Part of a small language model's weights.
Architecture: RMSNorm before each block, local attention windows, shifted keys.
Training: a variant of Adam for these matrices, 123M tokens.
Each number is 500 + 40 x the weight over its row's rms, rounded and kept within 0 to 999. Layers, rows and columns count from 0. Numbers have three digits each. The size before them is the row's rms in percent of the matrix's.

# layer 6 MLP up, 448x192, rms 0.0799, rows 101-123, columns 96-191
094:470473515449518465481524458504530445487503508528415522509517526545492545449542401580537485479477500519489451464554480532508503526479525466456517504612459508435461504537467549445514525538398434518484499506519434521478518442473505504468457490415516480488555536503508515455517568449521523506
095:491521559569489501525503574521513419507515520476477432507549466453534509537510543487465591483501499500534435401562508558543510586461549518522575473516490521568459440460562489507476495474500491518475559471554466568495444490428538483465476512518512490524548519520510468464533484551450514461
092:512478564486472513532471509524525504532507465552427514523519523467547538441547449467551514483439418464501546501415455512530448500474573521502535406484447511521511430509461518535480504507494503507501594488446532496534537540511506575542577451519448526553551511462435500568462484525443486451
108:452539472447482428492563602463489521461508520498435474518486557483454466502445520529433464504514447511545540446514500486516583498466429492509453490540507531530474447509491443485507455477471488568496462458480466585483526458568526472471505517481540517535434449506496511492552497484486471469
101:528539506427502494495512530511498466409478570578473493566477498556468481393423537527477492526475476519571465485508477485461464505496474490569484487441528432465488517490471559517514486475538530548520452490499572507563489495547534511486540509480549469490598468569489439520505597459541546509
097:477517435454490490536528512549451551492555445517499438511447432515516510490456523479465463474551447563497571435525478527507469528461490451484457516551495524509449477446459511499426548552455560500452433487524484507569418413518521467500486453479468530500490565486486502482537451440464419504
093:538473519521541477503507490396544532491505490522529416452486495542525532512429525406506515494576531499530494559504445546424467551545477536521511560444491510527525511606502479465561495525500525430538502408424546478531566523481502496573528542584499486472568580493503404502517503551491464445
102:416504492454516521465544529549469466499504523546491621519530477547509478498542464548551521529454540466520450461501566534476516441504469547511464502430474430491501523500567467474441441481507444455429478536562529475459466461478462564575477460501526459513550463528548597489428503586537488589
096:486610479526434535511549506464516492482516457481463561549519486594533536453520555565547521495495504536549463519492490530555473472484540483485498522558504465554448479491430572544520400519572503496517399547503498489484519426519507455584520497479552546463487535501523586586498528494533541503
106:498535517519522497492483531448541536496444514489495518497550546490559489523569528509513471488482523540494532457491490438508489517587500446503465492463484527455567486468584535523472534428448485460506483520541570491500474497463528463518547434432512562490506538401523417457526536491490573471
099:440504493504469501502544410439531505552507492485420478517508482394497495491496462518514570499484458519530478479482539539539551450445576494549438417544535447483531472517559504497501585495477550516498634501472497578451505520573484417480483538454594547440513516486593486518531415493516495521
103:503517546498554461515513522503563476522499529532512455480539470442466516542484540539541433527514484498417530502439442527487472557508503473518432522478497453464459518489591510613511470554546479546495511515488571494506502468603522460508518484510480511425510521497470396393539507457542347487
095:485493543449592574445463567500580539497559528448482510477514532516526457553508477519487474416481496467566494466499475522519553464513564553519459561510481484495410508504553470473494498465462515547571481436520473526541474533426437466566555498484616420478542458439561568498444459470495498487
101:505412485585486551469487519487472529446539525423525535460466499490529470541486484536526476507491436599463503435496507565491528467430467530545521493478541460502530543506454536484446544435552530413466509565476528529453514542512492485516527542485448465528411469466523450514542466553493550505
105:540484491406515475440482533568494532510498432521460493496452451563462502491512518562500540488479521615475514516533535510499529481521467460470504586527464497458420514537471478510495500570540441513451539528476532544520440528563442463466477480528503536476507591522483532577445556479500492427
102:487448521539491451533526517451505468440542441554443573508413499558548509462494487459416527499459547570496523533506487502413521488546498445553450496492519469469473550548512486484565530393560506523400502556507448511470484514514484450537537494486515504466481472523526505503433470437480450580
098:495438525513533548536510521457501503530459561471505532527475428555493465441505424465530508451452534470474563457501513489504560507542564496480472611484528491423395469493546525470520432473505498423533476471516525494462492469568527546530494551515620420502530545467449470475495488480465544519
097:489497448451513474476522511532458553516529497553465435505582520492518469480450542517499446525444503482533573534543492470511421601488549505445486498513562482408541543484515458585543506576463411489429510548501464527414436532501543520520510440568497529521485521539484492597538491493520547464
106:478507489478490456495529498490473491485485494534553504468449480507518597520470530534490506439560510460466504500539472477470510447444576442538475566395413534413533504454502480508472437459530427494548567512546520466499469479487510560547489530500485474527554493495508456506464490526488503551
105:518498467425450517558488557548463506495509514531484489491536472412490538516548477493470461524490505599477551533487550546499540495496512529517528530547505473540505545452517478530522530538408506496534584518514458593521482524536496437492553517477543466506468519510502536473511445548521473593
095:507493480567494535532507571482492506493532619490508510506395576430509491555511469431497457456510432526484571456513442502452508514522474551497433490485398458487534476506478428461452492504442499513520453499509451445471436431516538465478552515549517513504581495487478445530522458518551530546
104:468484546580497497556501515399551504445497472483496505506465441497470568476469570544583550452470489520525486476525508502461486600503496503535523522556502502511550463477517424463452507532478564540520474485464509496450498494482512501509553502521539448502403489497528504445493473480554525552
109:493545498541462511516446534436485543439531471499509488519515428464473456485493539545495510441504490534505566468450581471432437431540488492425462490451492431540451447512489476556491541567455404476542488479530486528457452459550522531546488453436463531474523469453466479451485498552475556505
# layer 6 MLP down (transposed), 448x192, rms 0.0791, rows 101-123, columns 96-191
098:445532493490435490479466429458500518493497489490495495480468549551627473433440525497515517596514541530557513497489468546504519495557564501537475504494506505519541523529538491574560535479539499560442605498437519557464553525518490546526529541562497518488559438545474475478506484494527589524
095:507507516447499580487455421470512588534563511514410472514512516538496505487561558518446520448456592513514526519539551589504497534515491473488494592481583432534580597491472470460531535493503484472514511496453520548490485550517514466513447560474517534505511486472492465580544443509451471519
098:462467544524497488483488546475523536543509520492554532539430479473568421464518562501529466581505458548490491439450528569450516473524556545459513507543501495491497468489519514563459482537467477458504482450496508566504596427540468471502495532488494499438492498491467506471494553512498527414
110:456528490549536423451594580477517454492542501475467484495452472486459495524484567467522425463528498602523509506594437479531571451458430479481457495546502538522486447497533483464514533467456511549495530439520456504531517528591472496468531474470596484544474500537477509502510560546530428500
102:529498604523527486489520478496558578494482512544570542510484499478484474477497467467483444481491472490484548513531437490516442587506505537480402519443470478540500494480526479452542503550464469516515456519467473469470564545490440488367515448426546550505483504506491527537565479561513499511
096:484493484543510543510526513543573539483489527528552483426507560535476461448524498446496516490478556519557524495467455535580515486507578447548527498478475532477449602493482566497452507546495502523505454487522537489521531495477465534527499459530526412419505475544377517458429510454527483515
093:489551489517460501501596559494541382550468536467482482519481432518571497530443486524484538436487466467539499427522470520428507498387504522432510509469535487531461409489510451500547515509528524526442511439524490494500509499496560539526498497566582527529554440478500502497501497479492522561
100:408521482516504507583462557483466505521508513502548554539536472485433508502509571550533425444453539474431548526417522522515555529491519532482434545441490526535537568507525483534427457514402553514484491502518572491517450491496555458510451554523508438450466484478536545509522489581521554507
095:521465446499480529536488471511465526472504423549461454470497533486424537442541525492494457500469523523512461472496466499418496500461469498529523467520449493549547503454466488455547453463510463484486493478491436423427431552533486501475498467514493500561501458511467501592557540504572464492
104:418414512440495511498512503507495459535527543526563479489501502443507518505561472530462490490550487490544503473487501508466515461467500575472561496505467430481426524501575457592557456471515483483492453476523439484517458465477505513525453540518385475518527460446545437493501573526487502512
098:539521471465509497504538546517537476491448469570509505461564569497513461526483490434431481463479516506472469525494484517484446425519419527490520474481568475445507514509492551568442505416515517540515520490515522564554486476410506519487494528559502513522479493481436561540521516457514446505
105:453535451476539490550467469547504535520503556481453454511527427489434560465476419544515404420455483467503470503440522495448461547494520514479439500508503445406462492463412527498501487452448484471440509573480540535538507432471588463494521570494514516468529472418518469480498518490514489579
092:526525491434454557526430449446551518507572544502567507468460474515528553504564495453456515465526465432544478510493487539517510544540534467560520479438511504444531428507444511537506512496483449431502495430463449539476505485545448483504463489521427482479486455553479537500466525494525562506
098:438588450517536545496469496455497526478507508460472541552485505504519506479512496534482529543503481436514437432476549459446443420440475496532492512470469559474493454438556444515473505461453497586570500533482541500484535494493473500547543520492578498477507527527503558494578533481503459617
102:485508485476466515509540493539502529567497526472528517506406533495428563518530518431446520465504496412469495444506528571448519533545494577550512458511494545437514479557459521504454505472463501492538530500497505551479446515496519521496512555522562539523482472527507444494524551489483529508
099:531486483537495546445479478535479539484500576493546474505512489461505559519569496515527500566545459408567555522540475515502480465461472599490535468608515470526583586502540507448525473517511518533585477480503528510524500512541512524428446566494505569434469545484511494501457482505489533556
108:453561465559472453490472583526539494443511515537475554453555462556521500472458453529492504481463498570498479503503547450480492476547533507508534469490491446490493461519528525572517496475449491450490540582483471437455479498410482442501502494586509466500550505481512536473520423511563495541
105:524429531456473566543519530479471507482499487521511526452501510495461538477506540514547497451450518512524515510493522468455524497389528572509473482547520586473504557482494467520500449555471423479430483548531562519492473486510497465550515557537568439454464511534549552502508464542585516492
105:459504465573496452453440475534468407508530488540499523492474522539500544514466523528494465470534534498499498465449472465471480495496512443497427493443498483505544474495507559501481544490437436474512585489542523478511457530472478494477498511531497446528502478519521507486478480500478491495
105:494487506473540495511522500498513467521550481529538499448528454454485466458535478582502499556446475514435478474494576512555556464489466579509493509508526457469510516436512564555527495511547386541525477534472506536477507576509528516551512577458414437473423413535527473513527451442483471561
096:438518532505473497450489497544564484445519449518429482536524476494474490454510525527505544454424494458469452478514449487494466486531450500468564500443558452555509541511516504519508477489550469554540524501476593463542517510472476481519493496470424444504578474452473449470400494488480528533
103:489435524526516484548501497490494505428509459515527552518522430479548453498481480470481459515499462564458553456513577531486489542482554518493526443523509512534559564450445476452497471419471502455489485461589574538442501499472551494503543475532524492509450412423498472425465514475496503470
111:412507543448534473460543523467532498487458522520553473561494432466499456478531574488532482491516475502434546473462499461507466470463469485497503458499457491475522488476483480471480431475477421481459465493537549491514501450585503493450518484532511544517438524397514494477508520448469554508
# layer 6 MLP gate, 448x192, rms 0.0817, rows 102-123, columns 96-191
094:574556523547514469461500466508490510494557518464496424439507485439471498478473554474488479502516506532531421495498462466400512532503475455417460541464496546473562521512452525491496471519522537539574487521465522494532413554483594471547434524530501492515491484439530541517486465556428481520
094:470470459566511515435396499570449472487541441537443447437521512543515473493524508467514533532494512502487568526442511465461491554499487458416435505509570512478502470514575596497413447492492533500517526512456477489564500507543449475560461497487562520493562505527506486570502529488493427477
099:427531431469470508521488521512482526549542498479510491539505483511441494462525496496397428497516489451503482387427506472496560504442483486479469484527468546537471564480442535534449476469499461550499534511515526520531538487546549462509590572555481491534411388519526533493588523421573488498
114:480591427505487489490531502487533538516436488561481550514574481475538569459500461516504499483557575462533522491524529441466530449509488479589523536444480453449472505499505533563497456445545506538551479550554504442546450564491557437542498525562488549507517477515525574540453482499497518499
087:485453569512498485478472461488531459510519480466505474427497484495393557548571456521485492465559500480491477573520503505380496470506506511517545470477550461450500483510469552528535511544463381515464501561507543516517522526476412500492482482504525481548522450522517518507473506476493506397
093:490483489479549453484504453491531572434527500455456574503439507469461560415546494446491430516522549485474547547517540509585494496447506503549496529504513526509502508450494496527487486560475489520514519516442463469479556449461426519529529473496429545408454521502513522491510453554452513548
102:509481533467514467504569527515526494496377552551473463490472571516481496517534505450524465460511469490526486486510487547523512523545529518453547465568602456500471487483457501526502533422512508504516486528406491440503535493559503444520521536513539463506556560437527398493506481423505509474
093:476495544507457443565505511550460479529513478443509526463558468502473420523500485478451485505584631468503472498450541558489475551473505467583508486502508527515546535536555534553533474585421500599516538521505469518528513571572380526570467549480521508495479446552477572527494526452530514544
111:467529480512418451501549522567424547517555543517514500434503459511478471468496482523476489493487514491515439469447531497532536533528500511528551472511486582517483370544455477496501454530496514515523540469557461423501503465589388519425470594543517511510514446484485571466455481506514573504
096:468497445588483485526466461499469494585479514565484445510480529535464483520471465439538545490493473462474446528555529501516567535457500540430492493457452513492526456535475526520476477447422553510497526575536506462448550461495485505448510490485466436499570493472432541458524407493458507520
104:530497483519462480443519517464478529567512568472487483517450503549527479503513550499467527481538506530503434522507477542480562567504506493496434486525511528582463467485465505490460557613466498601526459537432448471488554579479485481519492502475446559537555527521494554482455517520491542565
094:521528505556556517481474434495506501517540486500497493443504517549442560557482467528505509506530540508423414469495536484531503526508513510494507484511498415434509508565514552469530541521480437474537452440548469450437562510556456542512479541478515491541511489507525562469483526465459450575
107:542449458500493487552530479479553412474434598517481455512521469423434519509430508570512446482544483496509469541471486497508549509523525484497533486405455436455518512525456550551501491508519508453558493532466533522507480512558542447507485502496496450458506509469482531542499485452432464483
100:519551462457435455529486515482483504530501520433486462461499492493547578481557484561515444525472461492490469559516488570548441445501518527510496493496471576535523466472503573517480508493564480581492476523501443548526453534477544467495522503472491571452493500534474445454501523515505556535
099:493498468397531486466496480457487418408409479493413503584487475487507511498529486536485553589486473471460463559482423464473469502522508535571606470504474468505499600527486548467468477471533453522453544530542504535493436504524529484527554491449500549475454462542495488504518526485494547451
105:492494517494465504565506506536504453413493488536561519395439531456496509508481585541525484498547458520489474502438499444442476526413516552470536401425484485565519533494464501542480500534563463529471445521516463495499408535464454405584423549522481486418448457495544517457427475485494508534
099:438483493502468531615528448580509470498467471470591520510431471496474548531565454553535511446481492541445481416406542479485499480491484463485515489534475493501483437486458514500493496513466487493490465537528503463528514482475501430494464589455498523483566531479581525494481494500523516590
102:488474487492482488481486505498483513497509540503504570517549512498489519474574483530431466457439521527534553537514504517464570517441522534388460457522495469507465539511557429540501431525458506509430414550546593503468522485474486541465513519499456484465507555423526502546561530485549544529
100:426499477487493516406466525480460533567533468472514472527534524542530534469579533483457455466560506527480503469532464436443565487444533535497559492510509581479503462512407537449542457552530468474452522531533596470481545533462540470422516510508403512392508542477491499521508464478557397545
093:539573555526392581470437490498567522484521500562568493521509508497506506411520539478486517455558498542418508452530455561485601515493519498585470526509537562589526521506536458562519501563547438495528439488519516457477438496521460483585523504490470527453462576522517470509432526461472553497
100:495474472374489467455520547424548551532505624526504581541456440540498472498495480554447493543566511469492461510501517503470504514437538500554476485563489494586475495475492422508418531506500429526525441505529484486498513501534555475440495455470525506511464454520485556489512466503506559543
103:592516505518498505580543463516487489440429593564532540468459497611506486517447527520474507536491489464476455483452485484483551460491579523470488524515475516491528583512527494527519496541506495447482593510566469537532550467537521475539467524498591536466485530456552450511463535458505529452